Weights of a small GPT-style language model, trained from scratch on English Wikipedia.
Size: vocabulary 1728, 3.44M parameters.
Architecture: RMSNorm before each block, learned positions, no biases in attention or MLP, tied embeddings.
Each number is 128 + 24 x the weight over the matrix's rms, rounded and kept within 0 to 255. Layers, rows and columns count from 0.

# layer 4 MLP down (transposed), 640x160, rms 0.13, rows 206-227, columns 0-159
[[137 125 113 123 109 115 145 102 108 160 110  98 124 107 131 158  86 133 117 136 128  99 105 164 145 123 164 136 185 147 148 134 130 136 163 138  90 153 108 119 136 161 150  74 127 158 162 126 164 157 106 137 150 117 171 104 104 134 107 151 140 117 111 138 160 133 149 146 118  93 142 145 125 133  99 144 130 130 169 125 127 132 135 133 145 152  87 148  97 132 146 122 145 142 134 147  88 156 124 179 150 102 142  69 159  68 152 116 109 120  99 127 146 136 118 123 140 157 125 160 125 117  72 154 125 142 125 147 162 153 144 128 139 114  98 106 152  95 143 102 105 111 134 115 126 135 129 131 147 153  91 117 124 103 132 104 122 120  85 145]
 [103  93 146 126 134 123  62 123 104 143 128  68 129 148 171 112 106 129 102 123 169  91  88 160 113 145 111 240 133 104 121 178 124 153 136  97 102 155 104  87 134  68 180 131 113 137 111 134 115  98 137 107 117 125 145 158 144  69 138 160 159 185 150 111 161 117 135  58 124 178 136 124 110 106 125  97 237 134 146  77 104 115 114 142  83 144 112 186 137 104 104 122 202 129 145  99  83  93 142  57 126 155 112  78 128 164 162 148 131 107 118 148 104  87 153  62 162 153 173 121 120  82 210  89 140 131  38  89  72 106 161 126  96 157 106 156 138 173  85 118 107 130 161 154 129 134 157 103  70 154 107 140 154 164 112 126 113  75 125 123]
 [ 93 164 132 142 132 144 131 131 183 112  88 128 176 102 151 103 163 138 144  96 177 157 140 135 120 132 125 118 105 112 116 137 128  87 147 200 136 113 127 103 124 121 139 166 126 118  44 122 164 134 128 144 127 107 114  99 139  90 133  35 130 139 168 137 158 163 117 120 134 173 111 143 127 100 106 179 122 132 141 147 140 117 108 103 155 127 136 116 137 214 170 105 130 149  77 143 168 132 129 165  93 137 115 135 107 109  88 118 143 127 144 102 173 118  78 130 116 129 126 130 130 141 109 103 144  88 104 122 138 108 122 101 110 141 135 119 104 130  91 123 142 112 144 153 165 118 158 114 134 112  90 134 128  97 128 110 114 116 116 130]
 [172 115 115 124 130 193 134  93 144  68 130 128  88 140 175 202 169 104 146 129 127 113 120 129 130 104 107 135 146 127 123  76 126 139 147 138 147 134  82 125  99 143  97 175 146 126 127 118 139 180 108 137 147 133 134 118 105 107 107  87 121 111 163  82 124 141  83  94 160  99 103 128 142 100 149 106 123 117 124 155 127  73 113 128 144 156 146  99 153 162 121 128 110  85 122 122 113 131 125 108 117 120 139 108 171 172 152 185 103 155 146 183 172 102 100  96  98 133 103 100  99 161 146 140 114 133 165 102 119 132 124 146 110 110 148 119 142 185 151 113 137 111  85 125 130 137 154 180 111 108 119 145 158 111  80 131 128 147 129 118]
 [125 107 112  96 128 124 150 135 143  68 113 163  88 135 140 132 121 115 158 126 155 139 121 152 134  91 137 102 125 105 117 158  88 137 158 130 138 121 126 136 104 150 176 136 114 139 135 113 147 110 133 140 115 148 121 118 132 118 161 124  93 142 148 147 156 158 130 111  78 152  93  86 115 184 166 157  99 127 114 117 131 126 133 122 131 136 118  89 112 125 151 129 136 136 121  89 136 150  91 110 136 179 134 110 147 109 144 155 147 137 140 146 122  97 129 141 146 114 146 130 114 160  78 173 143 101 110 156 136 158 143 128 142 123 116 132 137  99  77 104 115 140 145 109 160 121  66 139 147 132 117 135 113 118 130 125 162 113 148 141]
 [153 135 152 143 124  66 112 155 214 110 137 161 113 117 141 153 157 119 108 114 127 186 140 113 168 154 123 112 102 137 129 119 139 120 169 136 121 144 150  93  91  93 116 147 127 120 177  74 156 150 118 186 173 130 138 134 121 113 107 122 100 120 131  92  90 178 130 110 190 128 151 153 103 133 103 139 105 100 110 127 102 105 116 148 139 151  69 110  87 148 114 148 107 142 153 141  85  83 128 162  78 105 133 105 114 108 156 142  81 103 126 108  93 156 126  73 160 113 145 134  84 101 147  83 166 132 164 125 143 124 145 158 138 172 167 137 134 167 125  60 151  94 148 199 127 132 116 114 168 132 129 121 105 154 146  89 117 132 133 130]
 [149 123 137 112 122 111 146 106 128 152 130 138 136 137 135 125  91 125 120 155 113 127 101 161 138 133 134 132 174 142 147 132 120 111 125 116  95 143 131 155 125 156 134 111 129 141 148 143 141  93 126 123 130 161 141 105 142 140 138 106 120 125 121 167 170 141 161 115 132 104 152 130 175 117  80 145 144 115 132 128 135 137 150 143 121 132 127 133 112 110 135 147 118 146  91 135 106 104 130 143 109  90 142 111 157 121 113  96 156 142 132 101 136 117  97 118 132 123 140 135 148 117 120 151 139 139 167 113 145 153 120 101 149 126 130 124 135 125 166 125 101 106 115 119 131 151 121 109 155 150 111 131 112 118 126 116 138 115 116 139]
 [122 158 131 124 115 142 171  94 119 140 136 131 144 124 136  95 180  88  61 154 162 123 141 143 176 135 183 115 131 160 123 104 139  58 147 126  80 154  89 133 118 163 150 129 102 115 127  97 148 188 133 108 114 139 144 147 138 153 113 154 110 132 108  95  79 126 112 148 105 117 117 167 150 111 119 131 127 117 157 128  81 111 148 138  56 125 119 122  93 118 116  73 159  98 118 125 110 161 161 126 136 127 151 126 108 107 114 137  97 153 121 154 157 121 123 180 138 151 110 126 125  73 163 109 119 123 133 114 109 115 169 151 163 152  68 111 135 153 157 114 161 139 133  99 131  98  64 100 161 126 120 192 135 142  59 118 115 169 120 163]
 [110  98 149 132 129 144 124 122 111 107 149 124 130 120 150 146 142 143 148 155 155 179 115  79 154 139 116 145 114  90 135 116 114 148 118 108 140 150 119 163 172  99 102  69 140 121 159 113 153 130 145 121 150 151 120 175 125 132 137 112 132  87 121 176  94 109 124 111 149 129 184 156 124 121  97 104 124 126 120 157 122 111 123 133 140 132 140 164 119 118 147 131 122 104 143 147 148 137 126  90 157 132 120 108 147 136 183 169  98 154 189  95  75 124 141  93 125 147 131 145 120 157 105 144 164 161 166 112 114  91 116 113 104 156 138 130 141 116 122 125 104 112 152 158 165 121 138 122 118 142 147  96 124 161 150 101 118 132 153 119]
 [143  90 141 136 103  87 167 121 123 144 106 107 146 136 119 164 152 159  97 132 153 135 149 116  81  75 149 148 148 131 115 126 130 131  87 106 185 149 102  95 112 113 112 151 108 142 184 125 161 103  95 118 129 104 161 185 137 112 113 122 138 156 145 129 164 150 168 124 119 129 102 106 143 167 118  92 142 127 129  98 154 153 106 137 101 127 106 175 136 113 120 118 150 131 124  68 137 138 115 184 205 105 130 118 136 131 114 176 139 135 167 123 129 113  95 119  94 131 148 129 169 149 109 146 136  74 102 154  76  87 130 131 138 136 133  87 120  79 129 138 150 126 124 126 143 116 113 113 165 111 116 128 133 128 118 119 142 110 168 127]
 [119 132 105 149 107 146 124  98 119 125 164 165 149 149 117  77 134 208  86 116 113  91 152 126 130 148 145 134 113 162 152 116 126 121  85 155 146 145 122 115 164 173 160 157  96 126  90 138 111 123 153 115 124 101 123 167  62 108 110  72  84 113 116  57 128 153 106 160 141 112 150 157 155 105  80 122 170 116 157 149  66  87 144  94 200 158  93 125 107 143 133 127 152 117  72 110 115  81 135 128 149 115 116 135 113  72 145 131 118  99 157 163 107 143  85 130 153 188 154 155  64 113 142 195 150 184 134 161 136 102  87 158 111 134  99 124 150 187  84 106 118 134 104 115 139 118  90  91 149 129 147 141 121 124 192 121 114 103 121 102]
 [129 177 107  98 141 115 155 131 143 177 124 142 109 118  86 156 134 119 153  94 114 133 139 172 103 110 148 131 178 158 141 107 121 140  87 145 140 123 132  90  99 143 110 105 134  97 110 105 111 130 141 128 168 177 134 151 141 117 125 149 158 116 154 103  78 166 121 159 145 125 139 161 118 126 152 141 124 141 144 133 154 169 177 169 185 129 152 167 106  98 111 110 132 199 142 170 105 139 184 127 125 163  80  98 178 141 131 141 168 147 119 100 119 146  59 153 130 122 127 126 187 136 105  74  84 147 144 158 178 109  88 139 180 115 116 126 129  93 104 138 109  90 139 138 178 119 135  80 102 131 145 143 131 174 129 152 138  98 139 127]
 [116 139 130 126 117 133 115 108 146 181 115 105 127  83 103 120 167 131 110 113 119 113 152 134 136 133 106  92 106 150 122 142 172 130 101 121 137 151 145 125 102 123 145 113 130 124 103 128 137  97 124 137 148 143  85 123 109 117 120  87  68 120 157 109 136 159 126 143 139 171 106 156 121 126 111 140 165 118 130 135 133 108 131 102 113 124 112 164 111 124 112 115 118 122 110 145 116 155 118 138 109 124  95  31 148 120 120 101 133 128 143 132 127 118 147 130 127 119 151 103 101 140 103 103 115 152 142 156 134 123 134 119 145 116  88 118 161  95 127 115 125 130 134 107 148 139 124 117 128 114 129 122 115 147 143 110 119 106 110  92]
 [ 88 129 151 132 130 166  96  98 139 130  52  87 143 121 186  65  90  87 151 140 130 124 166 142 131 120 160 140  91 119 133  87 157  83 117 180  89 115 148 148  99 177 105 148  93 149  89 147 126 134 156 130 135 135 146 123 109 133 104 123 109  94  92 111  92  93 120 117 123 123 142 133 151 171 106 131 129 175 160  82 177 120 140 127 123 129 168  91 140 106 130 104 135 137 143 138 101 126 131 103 159  89 178 109 132  90 147 128  92 148 150  83 121 111 123 133 147 168  92 114 139 128 146 138 131 177 107 125 182 191 109 161  75  27 162 138 148 111  67 159  85 176 152 167 148 136 103 125 110 133 134 114 132  72 120 128 148 159 124 121]
 [133 126  86 154 164  98 152  90 116 113 150 157 170 132 130 107  65 110 156 114  70 103 103 142 133 101 124  72 119 139 134 132 120 123 138 122 126  91 108 127 118 144 160 130 117 162 152  79 125  84 122 125 168 127 106  61 131 125 138 114 146 146 185 113 150 124 120 115 204 118 124 126 121 112  92 135 148 118 153 170 110 124 104 161 148 152 142 106 162 162 177 143 196 182 128 131 152 155 140 170 126 160  77 116 121 171 123  72 176  96 124 109 177 115 130 122 106  90 112 125 119 205 109 104 145 144  94 110 150 119 123 143 172 125 123 120 137 185 133 161 131 146 115  97 131 135 172 133 101 125 102 139 112 115 132 142 168 136 117 103]
 [140 158 143 121 123 103 162  88  99 145 148 124 157 105 132 109 138 141 117  78  77 152 116 138 106 133 169 108 143 108 129 129 140  72 148 120 132 146 144 104 133  81 137 159 126 136 116 107 124 141 148 102 159 119 132 122 135 133 132 161 117 148 177 117 130 118 160 150 165  81  89  95  98 124 132  95 108 108 125  95 127 123 116 162 152 144 118 148 149 143 115  88 134 149 144 186 125  98 159 108 148 157 127 126 114 149 111 140 172 126 121 136 167  96  98 144 147 117 144 136 154 155  68 149 105  88 117 113 119  97 107 166 125 115 149 136 154 115  93 102 151 137 176 151 132 137 145 119 151 118 168 146 142 112 129 111 139 112 100 128]
 [151 136 117 133 140 160 101 108 106 101  87 129 203  65 160 135 159 120 118 114 139 114  62 114 124 136 154  84  77 130 123 122 132 124 166 101 132 116 138 100 171 163 153 169 133 116 135 140 112 119 122 142 123 137 137 126 107 158 107 110  91 150 145 124 137 217 127 112 147 155 115 122 153 110 128 131 136 181 135 159 147 137 128 169 112 146 148 127 115  89 157 143 148 113 118 157 131 127 155 136 162  99 172 104 124 154 116 131 123  74 148 175 148  99 116 139 112 131 102 100  79 122  81  98 112 120  74 102 124 134 110 100 137 121 117 144  91 170 115 109 152 114 166  77 144 109 142 104 186 119 109 137 133 106 129  85 120 116 102 133]
 [122 115 161 133 129 158 144 119 101 172 123 103 125  98 126 104 176 125  82 110 144 108 148 119 153 133 118 119  80 129 118 123 182 147 105 107 151 155 121 144 108 139 122 109 125 135 108 114  99 109 124 152 131 128  71 103 124 103 106  93  78 124 154 137 139 153 117 133 157 177 100 142 131 121 121 138 176 114 143 146 151 115 107 102 131 136 124 179 113 112 144 127 116 124 108 136 128 151 123 162 109 120  98  50 144 105 125 116 134 122 124 137 131 122 128 141  97 128 146  97 134 126  93 112 127 136 136 151 151 112 116 131 124 130 114 121 168 104 140 115 131 148 134 106 159 149 109 117 117  73 132 132 114 156 167 114 113 105 106  82]
 [139 107 120 132 129 137 134 116 127 106 121 134 158 124 131 113 101 119 127 133 131 137 122 121 147 121 145 149 134 115 129 148 126 110 123 134 111 135 117 124 136 119 126 138 133 131 133 130 115 122 138 139 130 129 125 127 136 136 124 145 108 124 146 141 135 138 123 133 145 138 139 140 111 134 108 112 123 115 121  97 115 124 114 147 139 136 134 112 116 128 124 109 134 132 104 136 135 123 121 121 126 115 129 112 130 115 133 117 134 142 116 116 139 115 138 123 140 139 115 118 131 152 132 143 128 137 130 144 147 109 130 134 144 136 144 112 108 118 143 123 115 131 160 122 122 130 118 137 129 136 129 133 123 157 138 126 133 129 140 124]
 [157 153 121 189  93 174 107 134 107  87 153 109 155 127 162  94 129 112 101 130 100 176 163  88 129 124 159  79 110 135 132 160 103 121 107 168 130 111  76  74 144 116  97 151 126 117 136 110  75 165 128 134 130  77 165 163 104  84 123 160 109 125 149 104 141 160 109 144 149  91  99 109  99 139  44  90 113  64 116 162 107 136 111 135 151 134 169 132  87 130 152 106 146 133 131  65 167 138 159  99 209 162 119 107 144 171 153 148 124 188 127 136 120  80 140 129 135  93 130 138 137 171 119 147 119 136 133 103 177 109  91 171 155 198 114 128 121 114 120 178 110 135 109  92 159 155  89 131 110 117  94 154  85 117 112 127 149 140 160 114]
 [147 155 154  93 142 129 172 139  66 110 132 128  93 151 113  97 126 121 116 167  82 151 127 127 118 104 160 145 156 132 140 112 143 114 138 150 135  61  70  99 142 148 117 162  70  96 117 106 154 129  88  66 145 118 113 169 125 181 128 120 134 132  87 127 140 169 129 165 120 129 118 131 156 135 117 132  63 102 119 107  82 125 153 154 112 120 142 100 125 113 125 112 165 129 164 129 105 143 142 139 118 121 136 122 127 127 130 126 143  93 138  97 109  49 103 117 123  94 140  92 152  98 112 116 134 109 140 150  54 120 107 150  91 129 153 142 128 116 135 110 151 125 143 159 148 139 131 183  83 114 117 151 122 143  85  90 115 140 148 132]
 [150 127 172 129 123 156 131 133 139 125 147 153 151 134 107 168 147 127  93 171 115  94  91 144 114 121 164  99 186 114 121 113 104 150 124 117  90 143 154 142 105 148 121 101 141 108  95 167 161 120 107 108 104 165 122  78 150 159 108 159 133 106 121  97 113 149 136 105 144  90 140 167 149 126 165 112 114  71 135 125 184 120 102 153 104 129 189 145 114 144  88  82 115  98 105  98 145  79 119 110 120 103 140 124 100 120 151 119 142 109 169 160  80  96 129 146 130  78  84 138 138 150 104 127 126  80 188 113 101 116 143 148 135 102 129  87 129 126 134 100 155 140 111 111 142 138 106 102 126 143  80  91  95 118 137 137 149  97 113 115]]
# layer 4 MLP up, 640x160, rms 0.165, rows 207-227, columns 0-159
[[138 123 167 118 121 126 153 147 105 161 135 122 149 154 109 194  70  84 121 137 142 118  88 119  85 119 122 185  94 114 132 103 140 184 205 136 120 119 102  94 103 143 107 117 130 136  94 119 121 170 144  84  89  84 125  72 123  53 149 178 153  88 120 207  87 157  90 168 100 148 125 116  97 174  66  97 118 103 103 138 162 122 122 141  92 127 162 117 111 108 156 129 118 139 128 141 145 136 131 139 127  78 154  88 134 123 138 139  49 107 153 103 188 116 159 123 109 113 115 118 148 112 135  94 143 119 141 136 119  78 155  88 150 168 136 121 117 147 128 112 122 113  79  63 100 129  82 176  94 138 176 103 116 142 119 149 153 113 120 138]
 [110  96 143 125 141 107 131  85 117 153 180 142 108 147 118 108 122 120 136 132  95 135 136 112 154 124  99 161 104 110 140 134 104 107 127  84 113 131  93 116 136 134  84 124 120 155 140 136 115  94 195 107 121 151 124 181 120 110 129 135 137 159 140 118  96 139 113 121  45 116 114 112 138 171 119 129 143  72 138 153 124  86 130 132 152 114 127 104 139 140 160 115 112 104 160 110 155 169 137  62 122 143 111 116 114 135 169 120 106  90 104 166 109 165 145  99 121 133 156 153 103 103 169 210 106 184 115 124 135 131 127 149 170 116 115 151 131 143 142 137 132 156 107 142 137 113 171 142 169 135 145  83 120  94 126 150 140 127 142 118]
 [147 104 151  97  73 121  92 119 137 122 166 112  88 163 143 145  79  86 171 128 130  87 130 137  95 123 124 146 127 121 123 140 100 140 205 148 173 139 137 167 135 164  89 164 126 146 170 151 119 154  92 112 157 108 119 141 114 129 104 158 111  98  80 133 138 118 143 106 132 135 147 108 117 150 151 122 156 170 119  90 168 107 161 123  93 106 136  93 169 108 113 131  81 109 102 110 120  92 100 106 118 146 133 104 130 150 105  94 109 133 169 164 115 165 142 147 104 134 155 118  99 115 138 174 114 136 138 142 132 112 100 114  85 101 126 149 129  97 115 101 109 120  99 165 143 116 162 162 107 112 150 125 142 139 112 164 130 112 123 128]
 [145 147 141 107 168 122 127 106 144 127 154 128 130 140 184 119 126  98 146 134 145 144 122 123 134 152  98 118  98 111 139 141 145 163 128  71 140 160  69 123 137 132 132  94 111 122 148 138  95 161 197 126 109 104 142 129 116 133 166 125 111 116 177 160 102  82 121 133 140 206 129  92  92 159 132 135  98 105  96 110  96 129 113 137 150 123 153 115 139 122 113 123 122 132 134 116  94 147 155  82  96 183 110 112 186 128 164  86 142 100  80 149 154 137 126 165 129 137 121 138 174 136 153 157 135 156 118  95 125 121 144 143 167 117 111 126 161 176 142 113 168 148 160 137 128 141 120 116 199 119 167 116 145 104  95 180 114 113 121 121]
 [108  60 140 112 118 103 110  98  97 147 189 100 111 120 153  66 156 111 184 173 119 108 126  99 144 116 122 154 165  97 116 175 131 107 142  94 161  86  73 132 112 151  61 126 135 148 172 116 118 142 132 128 118 111 115 127 126 137 152 127 165 104 109 143  61 118  76 129 124  95 156 130  88 134 117 113 151 110  93 139 148 169 140 125 150 128 156 140 202  97 149 124 115  94 130  81 123 142 132 121 168 155 130 109  89 130 151 107 123 126 122 115 162 161 167 103 104 148 111 147 125 114 151 136 142 156 107  82 155 128 130 123 113 118  82 116  99 100 138  96 133 145  96  91 120 125 140 138 145 127 108  93 135 137 141 173 140  86 129 124]
 [103 109 143 130 135 157 123 122 131 138 164 127  70 144 139 156 167 123 154 129 148  99 124 156  96 133 102 173 114 128 137  98 129 158 150 138 147 139 136 153 128 151 133 108 115 127 194 145  93 114 109 111 128 124 141 136 126  81 121 137 114 152  73 125 137 134 140 150 133 129 109 114 134 122 132 134 129 138 116  87 140 144 150 131 133 125 122 118 150 108 124 100 108 132 115 128 152 137 139 155  98 133 130  68 120 149 155 133 120  96 134 118 153 186  99 141 134 105 138 119 141 120 132 125 125 157 132 123  80 143 119 126 145 122  91 141 150 125 138 131 125 111 102 146 103 115 145 140 126 112 141 113 109 116  98 139 131 131  97 138]
 [150 116 153 129 125 139 116  88 106 121 110 142 115  98 146 127 166 110 108 123 119 122 116 140 115 156 146 109  91 120 144  77 121 144 137 107 142 111 199 138 143 116 146 106 149 132 169  91  56 109 112 145 137 119 126 123 140 101 145 150 103 117 118 150 166 105 196 155 144 162 122 144 144  84 119  86 134 113 143 124 145 160 116 136 111 121 151 152 149 123 129  94  87 126 108 125 137  90 175 124 115 185 131 118 127 115 125 163 166 117 153 122 122 171 139 121 152  77 145 115 126 105 196 125 137 122 152 126 103 150 104  86 142 167 146 132 174  80 166 172 139 115 128 128 105 139 186 137 153  98 201 159 147 127 135 112 112 136 124 135]
 [121  62 146 119 124 135 154 123 151 122 170 144 127 133 142 129  95 144 124 114 120 125 130 105 120 113 124 120 127 101 120 101 151  98 160 133 121 107  93  86  85 167 104 116 127 138 152  95 130 138 113  95 126 105 105  87 140 114 154 155 140  95 119 126 118 131 114 130 132  93 143 168  97 182  84 122 117 132 107 140 150 125 155 145 142 119 173 166 166  99 145 134 116 152 142  83 155 129 158 148 126 155 132 107 103 109 168  73  95  97 104 102 191 176 153 139  99 152 128 133 127 131 114 102 135 137 138 140 148 123 141  62 138 156  64 138  87 156 104 114 160 128 103  78 103 129 100 160 102 135 150 102 127 129 107 169 118 100 125 135]
 [137 137 159 121  66 122 161  90 154 116  91 118 116 133 110 129 181 142 120 124 159 146 102 108  99 157 159 136 131 161 134  34 128 156 141 118 136 149 129  85 116 111 132 109 106 115 140  71 135 147 181 138 153  73 137 113 144 108 112 167 158 139 120 113 150 105 146 100 163 150 154 183 141 146 129  90 161 131 121  95 159 119 136 184  79 107 142 150 121 145 103 122 133 144 146 125 137 109 154 136 113 135  89 108  88 108 140 177 168 112 103 104 140 100 117 144 160 109 107 136 134 101 142 113 125  91 120 152  83 116  94  85 157 143 131 148 147 104 144 144 139 135  88 111 106 138 116 146 152 143 141 142 108  91 122 124 145 116 114 119]
 [176  71 112 111 139 121 109  92 133 130 142 122 103 146 148 138 129 128  88 160 115 149 117 147  87 139 148 147 157 124 150 119 135 137 143  74 122  89  86 119 121 129 120  89 141 161 149 142 105 199 123 136 136  92 127 164 125  95 111 140 131 135 130 132 184 101 160 147  83 137 165  93 103 156 106  92 126 151 126 191 128 147 137  95  88 119 121 100 136 115 123  99 112 120 140 103  99 127 153  89 112 184  67 115 137 123 105 160 111  68 136 150 127 160 146 111 152 125 157  92 154 153 111 129 142 112 124  96 109 182 161 139 122 120 105 134 150  85 155 149  74  93  96 112 133 144 159 142 137  93 208 129 113  80 120 114 123 113 118 114]
 [123 144 132 114 137  92 185 110 116 128 110 152 152 117 132 144 138 135 108 129 156 157 101 132  73 155 150 129  98 128 134 106 114 143 169  78 148 112  99  85 154 118 113  98 128  89 172 125 102 164 144 112 147  96 133 115 163 166 155 163 123 102 132 148  93 163 143 166 133 143 129 146 138 156 117 121 135  97 115 168 156 143 149 133  98 117 124 103 162 116 105 120  94 126  89  83 124 191 129 135 102 144  88 101 211 105 149 167 143 103 122 100 175 133  71 199 108 143 140 150 145 104 105  97 155 116 118 155 124 103 140 162 150 157 112 122 114 118 156 106 116 118 126 141 157 135 121 124 174 105 152 129 114 111 119 163 140 121 119 140]
 [ 85 131 148 115 115 130 102 112  82 168 124  92  96 124 175 155 107 148 129 103 135 121  79 135  85 169  66 140  87 149 142 121 126 126 130 100 140 120 102  90 104 153 103 101 133 132 121  96 115 151 126 108 117 122 132 149 115 132 145 141 125 144 136 126 156  98 156 122 115 158 128 107 142 158 127 127 140 143 115 139 126 137 161 143 123 123 141 143 152  96 135 102  97 133  97  83 126 170 146  98 112 162 122  71 114 115 130 114 141  73 100 139 107 144  91 142 121 112 156 134 138  99 144 163 131 119 140 117 114 141  91 117 110 121  99 130 167 133 142 139 122 129  65 151 108 131 138 157 112 105 133 122 113 111 103 133 101 112  90 128]
 [137 144 169 125 144 136 124 121  94 173 178 115 153  69 117 138 109 168 123 132  80 105 100 156 126 118 110 108  96 100 137 133 147 137 131 133 124 121 122  91  74 149  63 132 130 157 170 120 132 122 157 101  99 125 128 124 145  53  99 112 199 115 127 120  97 160 125 104  52 130 129 109 116 224 150 152 120 126 102 173 146  75 117 136 150 120 159 117 200 139 170 105 109 125 159  79 127 153 126  74  82 113 161 106 168 161 101 133  81 105  91 112 147 112 135  84 139 148 156 136  99  95 111 154 138 145  89 109 116  93 121 128 164 129 103 141 147 158 127 165 146 143 136 144 120 127 152 124 170 110 114 138 112  45 113 161  78 146 115 129]
 [ 90 118 129 152 132 164  97 138 157 109 139 128  75 119 153 153 141 146 130  83 141 100 129 130  52 171 125 130 123 139 146  82 127 134 142 140 129 151 163 119 124 176 173 156 150  90 147 128  97  95  98 140 153 123 119 118 166 139 102 156 107 161  62 117 179 111 180  96 113 139 155 131 124  95 129 128 125 153 142 108 176 127 165 140  93 114 126 101 103 124 105 143 125 166 113 126 122 121 139 123 129 139  89 114 115 117 135 144 163 120 102 115 114 151 139 148 109  99 152 116 128 132 107 108 125 128 188 145 135 161 120  92 131 168 132 152 132 129 120 137  93  76 119 148 111 146 158 180 130 104 108 102  87 127 120 120 110 149  95 139]
 [143 144 124 124 128 135 117 143 104 128 150 136 155 180 143 140 132 166 107 126 117 155 178 159 120 125 129 202 115 130 130  37 141 110 133 112 118 140 152 138 108 129  98  68 148 133 176 124 115  70 139 115 150 138 143 146 147  78 138 109 163 131 116  48 136 139 117 123 136 128 174 155 177 162 166 140 116 158 157 116 117 127 170 118 148 120  78 132 123 163 143 109 102 142 138 137 171 152 134 125 146 153 117 119 120 140 160 131 118  83 146 110 160 222  99 136 145 122 112 139 130 101 143 178 131 119 106 121 109 141 131 109 126 123 127 130 157 127 112 182 112 134  71 127 112 102 159 137 153 148 125 115 127 121 152 164  65 126 113 130]
 [107 124 155 128 158 161  86 139 117 135  78 118 116  90 103 147 128 173 139 121 151 106  97 106 118 107 115 112  94 154 130 156 140 178 169 107 132 132  95 118 145 151 139 145 117 129 149 166 142 177 154 135 158  61 138 110 150 132 108 171 108 179  96 157 151 121  82  81 148 129 104 140 132 156 109 131 146 158 112 114 174  72 119 181 106 135 153 145 150 114 129 134 116 106  95 149 115 140 120 119 114 104 126 107 111 142 137 147 130  81  93 120 166 159 137 112 121 121 122 137 134  99 135  94 150 140 160 151 120 126 146 162 124 177 125 136 123 163 129 165 137 155 124 134 128 110 126 122 149 137 101 116  99  80  85 118 125 124 119 118]
 [ 88 123 158 114 124 120 114 117  71 170 142  90  93 104 185 150 114 138 116  98 130 127  76 137  84 162 103 172 101 143 137 110 125 126 124 102 151 140  93  85  87 137 118  99 132 135 123 115 110 139 154 102 112 127 139 161 122 134 143 149 143 148 130 140 154 100 134 119  98 141 126 118 141 164 145 124 143 138 127 138 134 133 143 134 132 128 144 144 147 109 137  90  99 146 102  67 130 168 141 105 122 160 117  76 144 129 149 106 107  67 133 139 118 174  94 137 117 108 152 123 134  99 146 122 126 133 108 129 100 137 100 117 137 116  87 126 152 137 142 127 122 120  70 133 112 135 138 158 114 105 142  85 106  91  69 128 112 110  77 137]
 [141 133 139 138 138 112 113 140 126 153 172 109  72 128 131 163 115 112 125 119 127 128 142 150  84 133 137 150 127 119 131 106 130 139 136  95 143 146 126 133 113 184 124 127 120 135 119 126 126 104 146 123 101 152 122 124 114 125 121  99 139 172  93 103 125 143 150 140 103 119 147 127 115 130  93 102 114  97 125 127 119 136 140 120 129 130 148 106 110 125 143 103 136 153 133 147 124 138 119 140 115 152 156 128 137 147 116 119 103 101 118 119 127 147 118 113 132 110 144 123 135 139 125 127 130 140 146 121 114 149 108 130 141 115 127 128 147 110 133 151  94 113 115 146 133 128 145 149 121 100 133 120 120 128 137 119 116 152 112 137]
 [122 117 154 143 141 113 126 133 137 155 155 116 108 129 198 147  76  75 136  87 127 102 111 192  95 141 115 122 146 109 134 142 108 139 114 138 146 149 105 114  83 138 119 156 101 127 122 148 124 130 113 124 148 124 120  96 147 135  96 160 114 129 116  92 135 147 122 171 135 159 119  90 120 176 166 145 155 155 134 101  75 161 136 130 154 134 128  77  99 106 101 102 116 104 127 120 117 182  77 150 172 164 150 117 133 141 142 113 165 112 182 154 148 173  85 153 137 121 183 121 110 148 117 114 104 150 124 144 133 196 133 126 122 103 120 143 116 156 120 100  88 105 139 162  81 118 139 137 117 131 123 113  89 150  82 121 127 125 111 146]
 [137 140 202 117  86 134 131 164 150 148 164 120 138 119 132 136 145  63 140 149 114 129 126 105 123 171 139 136  75 135 129  80 132 146 138 113 122 105 121 119  97 138  91 128 161 147 163 102  82 137 160 160 112 163 108 110 136 104 170  91 131  91 125 111 110 147 125 113 104 136 112 124 102 164 135 107 117 128 131 155 146 164 122  99 140 140 136 155 144 139 143 135  96  90 124 128 154 110 165 120 135 160 141 118 151 140  96 117 104 119 134 127 147 139 129 167 106  99 124 126  93 120 130 131 171 140  95  77 118 130 150 136 119 142 140 101 157 155 125 118 110 158  62 123 166 144  94 104 158 118  84  99 121  96  85 181 104 129 122 127]
 [159 112 174 111 119 111  83 124 113 150 149 126 106 116 129 148  77  99 124 141 125 164 151 153 101 128 131 129 177 128 120 170 134 131 150 128 104 149  84 122 151 179 131 121 125 127 154 155 152 137 119 121 149 110 120 149 108 140 116 101 153  86 160  76 146  88 167 157 121 154 154  60  82 174 144 123 132 124 128 151  97 135 156 100 156 144 123 144 171 114 149 117  94 156 100  63 143 107 114 115 108 148  83 120 203 124 143 119  72 153 106 169 122 130 118 113 122 149 150 123 145 123 106 143 136 118 110 169 122 127 165 164 137 105 133 151 162 171  93 143 120 128  68 120 144 132 130 112 115 116 110 133 148 138  87 191 121 138  88 107]]